Weights of a small GPT-style language model, trained from scratch on English Wikipedia.
Size: MLP 256 quick GELU, vocabulary 8192, 2.82M parameters.
Each number is 128 + 24 x the weight over its row's rms, rounded and kept within 0 to 255. Layers, rows and columns count from 0. Numbers have three digits each. The size before them is the row's rms in percent of the matrix's.

# layer 6 attention query, 128x128, rms 0.303, rows 0-63, columns 64-127
081:116100101141088163089125118150118124127168091123154145138098125156128134124132126143123143119148097169078177130099096158149086116138099137111124118124103156166129143103158088091102109122118152
075:128139146105095107121105127156118190193147117141116151143125136108105163106144136133114164102190154120135130133147118149134114126105090106125154152142105111135138131164134135127131128139158121
074:137109146142162131133166098149126118137103134139160154120132114111113123159126104095079146161123151087166157120135136146133110105137083096107133132095105132132128088184122148193145146143100128
075:139150138151106116180124112118080166142117104105111196127098149123101114108112088148090138115124124118152131146105113099110135126132159132130145119116146150151141149129134163100123122106143128
068:104126111174154151099121129132124131077142067146124088095124127142094141142164116119152135107146134106116134157107148109166135137175182139114120135141110108157112110131141087110131132146114134
075:166109125117103085128149189097128085121114094103146117135174141134148123154154125121119157136146127113133133080158106133106092141134136145102080134133094113124117125091153142089139124091127157
072:090132158125138102120073160119158130106148159108128163154162139113123146174170151151109096113130185064094124091088119129089120160117129131096116090183128137130166105139155093132136142109099141
069:177110100106102088141139136145133121143058135141098165097102157128130090129129087113144134124086121114145110128154166136150087162116132111114179136105128137136123176121143107166129098083167128
082:091113178145157149154149090123057109114162120140145096081145078122139121139140114139119117102147139127161126139107125163116122124094137145101123142130128094110096146138105124134120120131131188
075:094120117129129157168144109130128100130133111125145144164096125112156141165154072130142154108106092099150151136117099131160137151099144130168153137137148141118147158139159144085134069140125147
080:160166113145108096124124183143115155123113166161120123137132119127148106128104185123121096125128136116156093152109174116135100095139114159148119090170123091142113160120142134109151112127110122
071:102174107125120084085120096129138085103103131158123157119119144117115098159166121157131119105136146135130162136145167131134105136162122126174082080142099096166136117144164135147109135167088127
066:156089152096157100164136134128107131141152171145120117155091154132148179109101155110157140107162121128105131116102163110133133141113163139119122129123065115156135112132123167148172119121142137
083:098147117135124121138094129153098077079095139098153129137129111153144124123118138132184131151126160091145157128148142109153139134132127115130109107111155149119128167094173145136183157163141152
074:148183094124113133151119113161114171099166132114107127114159132085136117130140146143129155182108161130158147117137150129132127142135150171161074166141149101103093148157136104144119125106152128
071:100148152128092152097116139106135174108123127120098133132145140163102137136131174179150131128138124109116089118113099179141112087120155115132132108112147144168125126092122137107146105121106067
076:115126080140101107149151153139111196105131131125114095105078107145137126103152124149105103147101159140122117127153143135150160136099111084123179150109124141143114111193125124153144127135109112
079:134121122111109144082110128168112151112144127113127101123145121121150144109089119095151148150100136172115162124109170112150148109201093095149124077096097135095107118158144093136097172135134143
060:134120128118157150144130144117166118143096108097139139131146161170139127138151113146132121088141153123124107194095095133138127106140084093150146146087113140111145158141141081152113117105111126
073:143123158109143160125119120179131134161147112120136151101126111136135117157131134153138142078130138101076122130102128145090102177124097153131124158097132118088120096137113181103144120128094178
077:157136131120108097061163119141128115158134082113141095171171145120137104088139108132109151098111167171107140132171110126148170120093190143106126131071119114144118118170129110103151131112148138
076:131145102159156133167138105156171146159149136107062118095084099088102102150133091104121075186122096156163094141125102114156146152146118128111112149147172122126105139130138141097141116158123120
081:126147137128133092107118165118112150130125146105120121156150132133121163126128140123101125128159089153132097130139134142076104098114167075144121113139100173132083147137096113112112137134138122
077:137114130138115126100136179165070120140135109113118124107172085198107125150089160130119131074139162116126113103116153188111099190158120111130137123137118161175125136140120160137120120121118096
070:138108177145122096110128100126137135117144123148140137166147143155136088124081100130134145130112092147127133146149110102094106178114162089122152095134112158147070112087137114102174134130137115
072:134153135117097102126125177124105105109089136142080104130156155137100173102137169141146154121159137097126105103146105129163120131161171149141121124094122134130109112114140126135154100140186129
072:137122123077086134136179105118123187120093143136152142132152105141113133173127140084155126140100122136170174116100132108161137095125151118128125155174130125128120108104095135138126155100140133
076:143117127115115102085139150163117126186153111147134106119099125178128116156141082151142133138160119189133109153165138105115059089132139113107137084130128120124145131172085149111158099112086112
072:154145088133144085145099128124117130153132143106136097130131118138135160156081157075086143144113085138141129146116088115121129114117145075119135133134128119122099124145108138137152138114142129
076:091105139150088084157181127161150079108122117154129142138129112133167101085138099135136151201141105162078157161114131120143123105128182110091108117116151119110123076159134128140137105165096141
070:179096115129127141119140135113077156136146140080169170163120141114115130095121096158134155131116127121099102111138131070104123144120106119076144140131099100076144116110175121163105093130143115
070:115098110134140165143115112136097141136122140133089162174131123151132114142132154137130136125135140148098114145134156141152123129167117151097102157119130099125131100174124133071144139127154127
090:146102168138124101169158139113104158163118088124110151096153105128126139142109149153088160120112121138091130108128090150145154128155117142123154145139129166143137110154125184144147131118141103
076:153149105128107131129126198125110098059111153102128129170173111138119112111142141109131114154136117111152169158148138143140101153122153150133080128143088149156167129103122099097134129157146110
086:132087124156143130096108139099151175123093153101124134144097193134115106144136135122131118136093107152130129146146138131065144114128121105124173104129141182128135107086141146143111137112129124
077:145113145141144132113160155108112113122116151154144135169156146163107135129141142150126124091136125132115088151099139157082121125118139113127078092107171091094148086109124128122156151131083120
075:116093118122149154108118101123133145156154123124135137097107111152110117128114141128151110097138096163091124158117128104100143153114133160139126104156089154151137209128110165119123142093120122
077:146136141133159154135095100103124131068171174114116153128149121100155099183090184100115109144083149147164169169093152111125144129128137112104161172150120113131121089190100086132129150133120139
084:150137109105103082156158142139116093140090147153169113128117109095172140113103132121141173135106113113127149112141128122139161118156157153133130166136141154123144136110139167142105156119149138
080:132152137108142159113129131124129104102115171106074146084079150097122093100143152132145080124122112124145124150135116133146152161127158148142101087127170104132130100135131140106137129149144125
095:159149117114138071129092149127112143190157109144125124125140134145151145108134133171133165118151145064161131131132123112106170140113156172183110099134131179111110126154127110126175127118143085
109:093191120124132166152119109117141142070135127109166136147142099115127100158154163085147123133099134078169156122110177157154140113137095154147149113168167114118144118102130114133119134128129116
078:103179132123102110116104107118141129113132151092136186074159111113119110147120150130125117147134098172117109165115116148119088136093138077117117128156102117176109182115122106111176107132153149
079:142125139141120132138115118086109094117133116123146171161134148162157123146129154116138172114129135041097131101133114130143127151143122114118131127101100161124147155108132087156164089137139151
082:136123114121140150131146125149085136110140149129127075108076064185095143159158168125171133127117133128128131149117121159165133147109104128129116081116158110131139123141119109161109121148118123
069:099137123120122132124104108097149114073120123150141163132107150103177099165136165138112116138124131074133155129102141112118134159112135157148098136148156138127129142130154121107096099126102156
074:132133130130123089115161103177098164140092148159071138104140111120145136124142126115122139108134129151141129122138186091094123150125223141113123131112115097146120109116121159151110144127106113
078:108148091158143121125068114094101109134130129098147149111122120118135124107118142140138149136107165094129167144109125092125145122143147117161110124126181146097164153093173137147118129142113135
070:116124142133106101136151155112122147154122157109092105128149116124143118124084157145106129169168158104140139109114143125154127130128149153131131118136166135139105137105136153124158147149109105
094:123131119155093079048152153112161131120133124118173115157095144115145103154147110119112129129119121139116141131134131104093098094111184097110137088130133112162123132145131136123116124110113133
069:134120119154130081114111128117110107148132146125144125122109123139135127137098153143125145113106169102131115150137189089183171150118118137135111117160115106153123141144173151121092176118129166
079:111105151156142129188126084121091104120103157103132156109125091153137118109126117170135164130133132123177136169094160077156133149148130138110138115128138102097122134092148121128127166111141136
077:137103108125131129162155100106158171191121149135153150116083145095177149122133087113122101157132089174130134094101147092129089125120111105110111146122160102103150155149141128145105171153104127
074:136178107114093180121102102133135127139161101106129138138120126129171120127112155156098158112107172145108135157123137143145127147114090125120071137172132081067157129151152131083114140134161162
071:161104107113124116092134137145122130109144149128082137121098155103120157189140118128105133131139117123115115124141135141110098106132117100122140145147101163129137104151167142185120137172092103
080:108170122138100123148106166138136136100141097129124115179174087171124112136143122112136125150142138138130137122126142133132113114109139116118123162102144144123127096161133084145068143122105131
090:114146140108137143082173108159140134112109143117146144142138127146099093150147102099110120158105118131134142167131116141118105127061139084142126147126123153138122093115141128111104137165125167
077:117126171134149125135130104131143137086110124140119125200112145143171147123200116150127083132126111183090079154115120155119081142137150131144097113128092178162120157131131150109131134123108123
084:122125127080082140129167132128158163126123141130136138156102149154107122118175152128129126099110083125106140118095148187142132131124140074152121107129153143154131144163103117061116138105137169
078:132121107105143099182083114137163117133157129171089145101134104091153105165077157140138125124138128098127155134135133152146133128117081137116116161153129122149141145127119165137120142128106119
083:157137089144100119094103134164156107111116116137155125172144082153139116109108162105100107146126136123137166143122150115164111146133090084120126123124153086098118103162144112139168158192138164
081:150154149138120137146114122103120108079066138167088145120102114123140142118164102124158112131138119144146129112123163139123096109146122160140164111159141119110096141118121135149112132129131124
080:106139087150135128160075116109080097072152116158163117161076136150155136115122149101092103108146119099172122122144150128134132122128122088107122177148145105124113101130125141124154101162173139
075:161103106144133126122158136123142143199106130093098140130145125140124102146119123153197116101115138154107082161162115110117094120111123105098124137121148100116132135162070137121160140086134136
# layer 6 attention key, 128x128, rms 0.277, rows 0-63, columns 64-127
086:113128135165104189137123141132147136132091097156131099159118120125125142178100167099122141124098136164126140160086084155156117113151172098101082120149104089130115133166107074120155127141121138
089:167130094137171138165082134090176096157132129122137190110117120127121100143166123150106104113112137154106134139118105147100104095102153090097117125115155151148109125155129104175143109118112140
081:097055167111139095154110103132146135135155114142165133147150135072140100130124126141155133130142102116112136129135123137118129128108106134117148093087117135147147087092144118139109139151121139
079:119137125089130137179094094110141124123143140126106170155110156120101148119131067110120112111134158119100111173161125121131106103129116101153145179142156156144122099098083104122104179146144160
077:144123164132182162113123101152146085122153104119115149148143157132122166121173183094158136150160114149129114096125131114132121135157174128092111165170082133150147145104118154151154097140109140
079:084125146133139140129126109121114100167136144149093154131146130089165130131131069154085138153108151144166153152119153164135125130125136128102110157128093126149083134123138124138109133133120115
081:137173151140133146158135142127127104141148139159181144136122140110132113142133134113104149108070106104130118086097142108114098092164142119110077141082154138103161137121147085129105134176153111
080:143201085148147089131127089169125120138127126117127118120080114141128134094141124100160145138123153112109109130135149141112126164128155118102099093055130106104158145164136138137146151140144098
085:163068138098138111090123110108118130149141128122117140128112087164078127139120105097157147095138094097146114087131137113122132132144129154141134165134130145142131131082153149088116108096123108
081:162114117165133157158127115077136104132105146148121136126143127155119121082104138150121128154120165075121107110094144094176167128142092158151209162084145113131080102112140126123122094115092152
082:121152079121156159159063131114126129133129095186083130082101148130112164103147149168115159137149125131154158117136168100135162114161124139167103100133144143122129168122164101096104124110131105
085:094094143109124108103158093139166157100114120079144131129115129145113131094095144169132117132117122085141121117111119067081117148125156118194162137094112144134127147091169146111147126147120114
081:143092139087131137111075177151108117126104157168132107057123129164090131125113159143092132097121134132091123128135123149115079168110138092105120090112127147158162101139097154129108094130129136
082:085108114101127129157133094132131128142137123099089111153135139160147171109106141133141126108128137132150182127118168103128149167151091150147125110170080138111151148122117123154098190126117118
085:109135126118137103132129080145110152094135083120099101131213154150139123151176107114115114111137125122136137163126103115138152138102105174125164120124151106124129082141160119090133115142086163
083:151144117087152164168107188118101094159130127140125092162104125091126086114141149116106130133132111098146109121142151138102151132134130134101109084123137182129147134087093089099121132104127101
075:107107112153079091118125117156122140133128127140121124130152132088158141150117123132160123120094118140123110146092118076140083107126118125144138147142133124152133154097103097127128169087092169
083:149138130118143152105096114119142121075164196150119101153129103185098116147102154134108063146119158155117131171116118125132128069146124126114069100115130155140133136124096122148122155122091114
077:137119085099107099128169135099158134177146156164117139164141151139112112132131099160109136129095132149099142163147077086137150140098097096123140144144123152156158114124139122136117117124111160
076:107137113148121156135132135148128161100133094191121149160115134167178121140124124107114139132129092112070159163093167088106111154083117107082145130148138145122099127174121141131174144151114108
084:145144150142114093096146087132097106161146102139153094115127110146109089052105086150160143093098153144111132169165150147105129134119176167136116125139068129144123124111116151119150102115135174
081:148090116143168113155130108137164161090111163119076144171134108100110155131144085145149108134155147118170123119143125135177128145173126130160156102109135146088112129103156146104131109103125108
083:097144132107118126161098145168120116134176127137132111140142167133110123146135105124112089120152084117136096098137130148132126126144140051109110150139077132155101161182151104107126099139191194
085:111120107119130134146102125146088124140119086151134096127131146160113118150153146122132136116103120168084127115109149113080126133169139123150078079150146108176123123145102083132159200152144129
088:125100106144091108154145138155101120132137148158182133153128150124137166132118102163083163087123146117085111127103101109092143134125155159129087131091074177143147104119156125114153121115123147
081:103118119078118094131128137175130105143107160155151113101096139146165135102139097179117152113120119159128144138143152185135116109177103120132109108139102141148160124115095102125131128153166120
081:116101098113073122113102112122137153117185122131142137101145119117119115128146108140154117143155129127138157137114106145155112134161117127162130112085148148145119121118165119131127089182105144
085:091131138054110147115150117157131106113127115136135141096158146095082116115140097181122123173134114128099117124145109084149123094130122116139121102109082155076095131150125114110153124095091144
089:102164095137119146132115112137104117142156106113117182106022129109145102125109117107147109167130120154115140127113138133141148121096147113124143132131112148145136172190100128099109103162171170
078:115183128146128092131130151138142134154145148089128129134112152102122123099128129158165106135138120131136135157116141108111084119114185137071110082136157129140099106104089111098143113114134097
084:073175136168128111148114112113168137142096149123105137141117158095151148084188144132093102134137122197138128139116157100114138117106132140143137124113136117144134128138105087110107094090145107
078:108173111087125116150096079118136131160118111090106163105130176145124131129143149083154103171113141117101164153112070160130109101139143095080122168100122153112105148133109160160124108113148159
094:162161124128134157163072178111085083135158158165113113166115163144120130088167145143095158125114115143101128166123146162127147088143132131148130134128163128142135122144078123090117147122130148
086:116137127130139115117111098122089126125147132112167126132112157135151122128173107113144131088138129073136139130104097118088175149108127153148134159097143144110163150173142132166144127116138103
086:151121206124122107082150101146142173129153145153107123119181097138129141174132109144139114096140121149143100147123087111123129155159128147156155135123075127126100132115132131117145121084125137
084:125134153155137126141069146117069147151091109138137143120118096134131130132119134116114119129132152122163150074102124193137073081116173094094087090083123149115123113102099097145124130115146118
076:139149119104129108162141085171146186102155126118131153136113181123162126114160106140135143092089114089142117119090142128129122127156124151131124098126149104113133124168163162121117144156094167
079:171160152136131095122105108126145150125132096117098097172107135089099158125144124075197118147143141084144135098137115130101124124144159129118108137123132101137097156123117153110112137131164134
084:107146134134160130131108139135130108145115124129155184131104123147154117139100115137154135126136127091077163172133115112087131145176131125141104133126154186137083109100104200119128155130151123
083:127142130116144135094132109132140139074178153088094108120105089144130104152137146091177103159181105134171123091131123176168138142143135120137099102170126107154159116136122191124086106103129092
093:125158106160134128164114143142137113127134113127117106154110160168131153123159133163119122135101147083079136125108106120120142136147174113138111114130127136167121065108103090113164137111102095
106:129079151165115114112126109142129139094147112083142116136142117106102152092144125131145097156152131114159138112149140100145132129158132121160195176090120141113133114137198169132127104137113127
082:160129120103124132089125113153140112149146094079126120093103129146106107126169106129179125111156104134089129150142127094124132153092132120139121139106122152108123116142114123116153124119149156
079:142083107123087081141117156145185132145177160115101122180136138094159121134095116150083112122104157093125151124158109155138139149144118115153139120106138120130111138073137118125120121092063131
088:121119137180151102117129130114099103083120100105143165118108115090138102109127153069123115134127157112142112090130148126093131113102174179095161136132127090088147158109143130130128165166148127
082:107113119126137112134154103168104148126143096113150090125140098116139130139105097120094120122125124132127121129117080130146136112115125152157113168149094131092119088117170212115112105133123151
078:169131121108153142107115142122124122134151107182160090164142144138130076132144157115085106142141115145154163094117148082094147151151125101113124137171103168173140080108128122101164158115162105
079:178134162146106132121133127095150118101110121140099120168142106168138155086094153147171117155157096082152130133101119113163107165166098157205137133128174143128136159075103147099133121128111131
076:107120095097154127155110151118120132127148139167174093107162119101119190107140092157094106138119111144134172128136153158111126108090074127124108102139149103128137106100146157127123132129116151
095:192143161130174138104098113117165102148126111117135164126067152120098113140134139114142116128148116121164083076170124130091086142124181115111109105105126134092134153102118159137153110111162138
078:102176116115133104146152065132101160077149130109122126101086135120161144159134134103157127136153099138128136117113154141162110120181150131108125110133151104114143152143128109165140128125146139
098:105121107154113125133102112068116136088117141136132095149173091129131115135135151168117124130144126114114132114128131116121145125119072189175166092128150156142126082105180108132115147092067136
077:109105146138173113152076143132123114118145140103137170163098103105130097121108175139150091138122108128125083159093147166128105143137144149148146085148114133139091123169126121112170131133140154
084:120168076125159160141103130140114103119166143090116158145105146124112141143095204121183092150168101076083120172084141122100130116106124097152125122118142125112115136157125158112149086129146152
087:167049153126114100134148126140122124123103152151121147125130178127105134133124101173125180101135133137132132145129120100161148176117132165127138087076078067130139104101146125128154115089144148
085:098135138098085105130178140154110102123118107103143081147117118141174144131095131109144151149105125116119107091135118148111091136101172128097116125111104156143108124102104163112138141155162113
087:140065145130148129105144119138133117108121124145124156131180128157113137134145112184171142089121171112134091094140132133126149121128166152121129126107139114109110135102128125144172092132103133
073:116143095091151151157198090144156108113125181108155130121138163147143094147142119148152132127140110097103129154081107121135139093117099116101139106123129129149143101116162128091121142118100161
084:110117110114107104161161136095179133131144122092100147101182176125139116099130140126104157139164123064140131153125087131168148157127100108140122138127090150097101084140119138153090125142164109
080:157099115139119198171105095102140105138149187124126116165113155149137118153151103071113110138142110128118154129101110142128131103116087143143162100127151147118121112131131128141101145112131125
083:098115131113122103093122096105094138139111111079142159112141138123114156100087122135088134134165151177124128112145115097068084125120101128148134133104141148085131130097135158144129170175129152
082:068127142080136083123102121157137111110167071130166178121154080135123140148164125135151103115116103136127137110134124097139124125094152151179136119145144138122122177103176127150122106148100126
082:101136141097141112111117087126106132110102144107124151152169148163108133147129147064118119130133111115100157123127127121141133109114107083119171156141115167133095091117134150102089119117120125
079:162137142103196142133132129153102103164117137102144111130102141161102152171124154128132132138135115152097102157123136175120125133118092125106116093067111130133109163155135096146160175157121115
# layer 6 attention value, 128x128, rms 0.25, rows 0-42, columns 64-127
078:159130132125101159091130165097139125117108109118079101135100166124143135136152131122101163131140135096161134076156158124136125167100131126119128094134173123102134112202100126165105142122133142
091:092122103109149142111081106160131158133080105165106130109150137121130116140144147168148122136096135150082190139122138125140143116112119127129187112142103145131101102108131150151132145108126164
078:102130150095178163154156144138111103141145169132123103129128092130117091103152146091114117144099129086164160119127144113123110112112088139162103121165123086114147121126121140132162077098150173
076:115154124170106137164084128071137129156137116114123155087137127104130114125152128134115132146074127129124112167131141169156129151088104147131142156149135116121125173171117103154150091136135119
071:145151164118118169161130131143109158079093114109093131144134124118109143134141095154097147152108111143112090157109146132113132173132123162134107130145147150087109157134158108130170139135137099
091:135117121150130149127127158113141131161084128127125132155137146113091130124117137078133114119120123102150124144144126129092109141111165128141143127096107194127177111082125136144139117141173107
078:098126117174154135116120109105141136118120121140121104084103148127141074143151137165156135071123111125143106122126134141126134073128137120133160150112115110185142133124185151155075132106138148
080:124123158130136138118111182146140143168110122091091083110096142113128136089113159134109138151139072142164127109138166168176110120111152130116144120159162097161133113147128126105150124083168171
065:120147125183151131095116128098146123109121101194130115142067130128158105117135159109167118115100152136121107147144135151140135093145138126139154141075101111105140120118128150116108118135168172
068:105184155124108144128098134085096186128138145116130082155135104145086109142124123147113136140146126137148164145143163121132119141141156111135104146128156169137129100102106176169147118149122089
075:140132119138069070129089128135110130125135123123128161105125129123108116100102133181141114125132138089136193116096117143105131149121117135150146147127141137149134134100147141114115108122125147
078:110116117108126123136141118173086110104145143115116144140122132135153104136136121102076074158106131144125116076127099146095138090112124108119130170116152148142141124124166140122163175145166137
078:138108183051085098138166120127108136112131118092121117090121119126162091112112121147146154163102109105155103091151109129119136128110111151173123134140150139158136184155117115124127134116129144
073:145132144167127117149106115126142105139157107106108134130144121127139110156134157131165134180131100110124095148125125156178125086115117149100129123148121118122095091102154111122124127091174112
085:118131142087112166140114139169118115103101191131187102130134124136112110137145130126111111177113157137174113130143132137162166089143125097148087104113117157106138157110141146139140139150140084
083:132185119140115143183129152123086164128113115140123113140140078138117129167104112119129114132148130140124131156138079145101107174109135121111118139089125112109158161149132141153153155160079122
077:149139132157140131120111080112164133168096102119161157163118129103131089143117140116141088156102099149133136116112109095121139125101097176104155164136168116154130136165194118156154136119135110
086:186130187153131148107159133138143163130134166179169127164110144133132124146147101073144140103141131099151141113140126134149114078095124088127181116122120131114098147119096112127136110092131178
075:144082159169134160130113151061126116151138135099083108140158171123104121123132131124127149181107162127095120150141137142132124125089138173136127099128126120132149140135167131123130158146150147
075:100090104105108105121135101117118135177127161154108163101108140149185086110182141127168148155132112180121108101142121181149158148138136120099146117143150123160126138151115121157086092144127145
071:102123164124146107131104108115115099127107115139130177110118115106089176129122085106139123157125146113162119129127124107182139080080154161151112151104137110090092157135161142103149125117109124
076:097095146118139166113174143141163129110115094123156128114158141142145142126113094153146179111151108132091088144086108128143136119149117092114165141098150141090108131067155132141114088102110136
080:127121115140118140115131133185117182140162182106143153136085101118128137111159129135125110107106158148163107115086138134150106139147104121135079104118150059086138114146112121121111111162107153
073:128120143137097139125142149130137128113093178070139107158128133133110122085145122097189104103150115205141110139105168110080142062114161119128143086114132155120128139123122120152132105129141127
071:108089144143174115093115105104140123122115088132162160154099134114130142082139097105155131118102105145110130120124131140132118154134176089090118149120115102116135129121121160116118113131157139
077:140124118167167119161112125109111114141114151116134136142169092112137131193096082108110117166152144093117118089134141135136106164124079068125127153137137112109145155147126146142163127174108111
079:122116102102140140133142129113179112144138113105127118123099128164115148111162113153153091120141192130117114128114138130100114136106160135132109140128146152089170101121102158113051096122131102
077:155080105085128120157130150114127112109123110125129114119145156125133116102139082131148122102159124096114113117097156139125112125123118180133141177121132109145093145100102132139112120143104118
080:131099138117138117153153151126123126154127139122117108110145139137128087109109109132172123122163100136102139150133131127104165101165094146106159107092165100136160181130146121119107105120134137
069:123115110096126133125117142141123114124128114176162121125123099115170178096167146159099146145115106151139127136090115118085144113130112138171130125144157161158112155170114115140063133108134098
068:108084130122150113122133168139148098165146090069113139109145141150110103121148142148111107121169122143089124155181146107113142115111104139123158145147117169116114106126103111112140107115096099
075:083100132171150125112120110124132087129082105109124121137088124089135152147150131112094135111108134124144171116117156101114135091115117127117126127134132112127129117116115145127107159138158140
095:174151109133103133143139114169129096154171179124126123130139106151129147119123133102137100143136156126151147115138154102124162124143121147124117121076109135067128150103140185158124098121072120
106:118122119118077097145119169123104120123130120147129063127117117134119147114134152166151105087160117117133111180134104166097113139094115129150132134134120137143115110131132111118139163162160121
086:097136129105115172110124136115125122108122112138115135137135125113144117196149122116138135121123167137128120125110134114151141151144112131125138165134131136183094157096133165149137120101122123
085:116113094143105135150103127122117140107114086167142149091143142135139107093138156108114138126131116133159141149102150134110131162108109086094180162115126123177158099122124193119133114124151109
085:105152138126116132102117143103120067151139104090105124094158154134143133154193139148149144106115117060142109125124133121100133127109131157133149151105099137161122141125094136101113171132123116
114:088122112140123163130157110097119142123113087145116157150117149132100098154121147105145128078108128096116118160092131127093080171157102142122124146061129175123126124119136135159148116121104213
100:104123094138141111137117154172092152149145154143100152113124145115117158122134114140126118105203135160192124152086068146127119107152118145143135108115129108116131126187126095144126141125118095
096:161097139099136144081131115123113119140136172108090122132136117153150159176115126117172144125103108117142111128157124086128114153088111115121121087162088074111152099111114096116146160129136147
097:112121094111144139170158185142100091100153136109142126127172121103121128054141129142073157137140128100137168101097122152113158142140161138089143107106127108115122092135110116171118146111135108
096:150137164112088113127136149113172125149124125110077126156105186137116098164097164149147167110125118071149128102142149111150135143102109105122158128135150133134083167117136112146140126124122127
125:114121110090118146102135108146086133147096149164144147108088146126124108135140130127105120157120151125136153124087121149143089135177170112162115109074097115090105113117162134115139117135120128
# layer 6 attention output (transposed), 128x128, rms 0.226, rows 0-42, columns 64-127
089:096177114151122148121141089144117131113122169115112152107154134136101135112134156158137127151132086135103124150137115072159139151139116132134134158150109124158114111103161063080096091132130111
104:156175134140138115122102160125160122155159113104123157145079138117102102111110146115112130171144119104150102089152148136129126127144139116103153162111168108149145124147069124108172085136144079
088:112149114128084079136114113136095129142087103117136095095131139134119109147136145168157118113152150109148099139134109121108154150146128151107160101099123165082124149091159157161160145102128091
092:169094135126154137158143063127166112123120156112111145131139111150127131142141135138175099139141115093132117131145172101152142159168116136139149068127141131122144141128169191109128101112073136
085:143148104177137141163134122091145103112121142114125147087077171109143129138119140138126143128159117109132131127104090107122120116111139096143140156141201149141132113110143166112103142129129133
103:127152103147089097103151137110136138140135091122114127102083109178145107103103105171132127130141108208090119165146104129146136139114160131125102061121137144144120134130115116130125130143083127
086:146117135120071100159099175105112120128130121129103137151159133131111107117125134160091123156141157139180151123141091137170152120153122174149160118125126132146133116119126085088135142106138110
095:149153090119102150146079115073135125112110139111127140137159133137114130107143112144156070143127087124120165166125153099112159082157062144180180120114148140106134148106133122132129152134093105
077:131140137131143136112117144158145167114130126140125085071187123136113137157108142162140169131165102137158094087127183139132125131106068137138113111145137126105123161113116137122128152080101091
078:154113138152115134101160074152186097150120095144138103138132103170111151148145109105134148137134096145105114121111060124133111174147097145121147086118133131154094123128101130145146171104127142
089:163073148149178151121127145143133113158150135173119091125091140133155073185154131117095113113111119144100116134152140118091105116107165092094134124132125148143137158107109091112172124123153102
086:123106146158130107116144101077144089143105120157128146132125113104126143108159106172151129103115173116149132123102151095147108111079129168120161092087080112139107134112165090141102087124107150
100:116140077107133117142083150088086074170105104151164172144109152091116142128140127120104135082134134095120127125107097147098107132121125114084076111086112119094141108096135099095131126169135119
084:105172145141144102138135128141116155100089150150140119177156148118149124089142115119126136100120153136152139138137181107128158122173122130112175124106113112158149138130084100147157126091101116
097:147095070161085084111143100110109143126099102137137171121116161117140123147109060136134154093097163140130115138171093121128106157162082115104182196120117143130127119132137091140128110122153187
096:116085153140145128129105142143138126118152138074112135105140151070142139122105126130134119118087128127070098087123108142120120156120143209166104113151150098166121166107112128092127133132132153
093:128153162123135120134110171145173108099124152145129131127158165100111108142119081160125105135122116149122139153171136129146118137106155147140119130130123108177117128101117167088138127134107137
095:093165086117111140100112097169134183122090118128091097113167132150107110103135155162125108117129157148124106110154128136117145150155126160173137157098115139116127145122167122119099123110128109
091:151184073094161137126110115107175094117124162156139172122091142147141148149128113147135159146132151115160136143127122122163111123174112133141117089140124139107108113127142134158105126140115125
094:152100118153073067157089127170113089125117101158133125167139084113090115134118124128127131097143138115124155127136186115134141121116115161157123107101128114106134123134145162108150127153107128
094:161133078126139118128156194098158161125122179118087099128108127140155123090139156134106161116072107137098141138135134165103127168108077136129142101109144128146158127125135101125126133104160113
100:108170085105143115114123122143076125138122144104129137111076101151150097119121187089169067149142139162126136111138157153130123102111165114121107129144140142143144174167091130111100163139168096
098:147104152084106098134145127109092127141128152166127124097194133162145084133153085139120134106114135109077116146134124121165158149147090136131127165173136151149176128129166085131119138130104133
089:091123100153093123150147125132143161168086095196087142120146098112170103137096109149097123141130117145098142132120109123162106140121052135135126157134159121146070138139130099130135117111122080
082:141100094114102115108185172140145155181124116160140076112202138129137154123098147171117137139125142168143132131093124111135141121142083122137107110122139093159118085133106140141101176153142156
082:091097110101118133093174130158148091156132152157164133111076147103146099119079131126158164135077112116096104171143115112153119104097162144132110152127110079144122124153129127130121127123144175
093:132094102154120078118134132169117108099126119179153095126137074098138133124133146148128162139098121126148058118143169139152126155142143146104120082148140099155122109171116142131148155159116122
091:092128090129120147099104162107149132112136124127153068090079107110095148141102164088126112148132152136164101123162136135137127074168146118155119102150088089114164146153143114121130126142131133
091:155130095129122123095141120121147104132114141163113129106170085087142081139141183102108089128175128112121135163109131152141100144079131142114097134154121125130154111142137159152161143145123134
090:130126138158124103125128113147138116156130115109094123138122137136134161110184137128149178096154131086145104120120130155171126162111165112104101181143117100118132148129126184129135127096135156
075:105160152142153175167107098102110091091086123168167087159101097145172111161096152090151151154109130133146187132119136151159159111152125146119121131133087093129111141095142146116125135156171135
089:158137167122118104088171165143133147130161183142175120185185103173119155113093154154125130121133125134144147143134119132089158113089144104153138160134111174103124110101118141162145131126141134
095:128144099092138190176115153111145162102141204132121120140150100134096117196140144093121099171095114105102143128139118153146124094180101097119132184156135137121158126133102113104139121131129134
099:147149163119162103136145089150146155110168126148147113117072107113174140133160122133150168130088161146140112136119129105134119130133168147092109129153092142118110134116152162106093144110170174
092:132140158162148150134171082150116128099094133127154106170109149179149151147153084156133134126102135129096152138094127103130155122146116086142134088141127162155130148118143118140138146091121101
087:143145081086083145097124142144129112118130127117105117122070127134133137121089125148156127109103107136149146146155101148150110131117155166138080093138141129129079112151117103099119092110149124
093:071178148105104149132153105134110143122147125116135117157148139154107107128112139107158100133129121154146142134127112127134125114100108114130140169104117137159148166114138155123121136132058114
099:150069126135134114155138126151158104174144118140116129119115138112136101108091117158098156144139099156103153118163117100140124153129162109120126147141140124201108110167108126107153147138161110
100:165124175123182145095154151140118115161137157111164119108123127124108106123121135125133121126120103105144130167168110124095143140102145163116105110136096121159152113104093148105115114123119152
092:109139154128140118139074168051107108094130126137157132142090166128105165071104097121088157148101140094132122108160138163140121113144122125103095151150107141115138105135155137145126138131114168
098:161095143134119141128168101107142090161152149134149153110103114157139155164116136127155097146131111138142135158116136122142126107097151104139124131129129137128134165144139120160104148128105138
099:108137103142153126158141117132137170116128142096124144113073079113140169104137100089099106111119126146156163103122133095127143125112119140125153135107142135163144106107111120145053116136130081
109:159103131145138159153147140107105122129150152121126120184108148109146096152144090088074132125122127128109139116159092112098098127120143100087129147082132156123124109125114119115159089133119137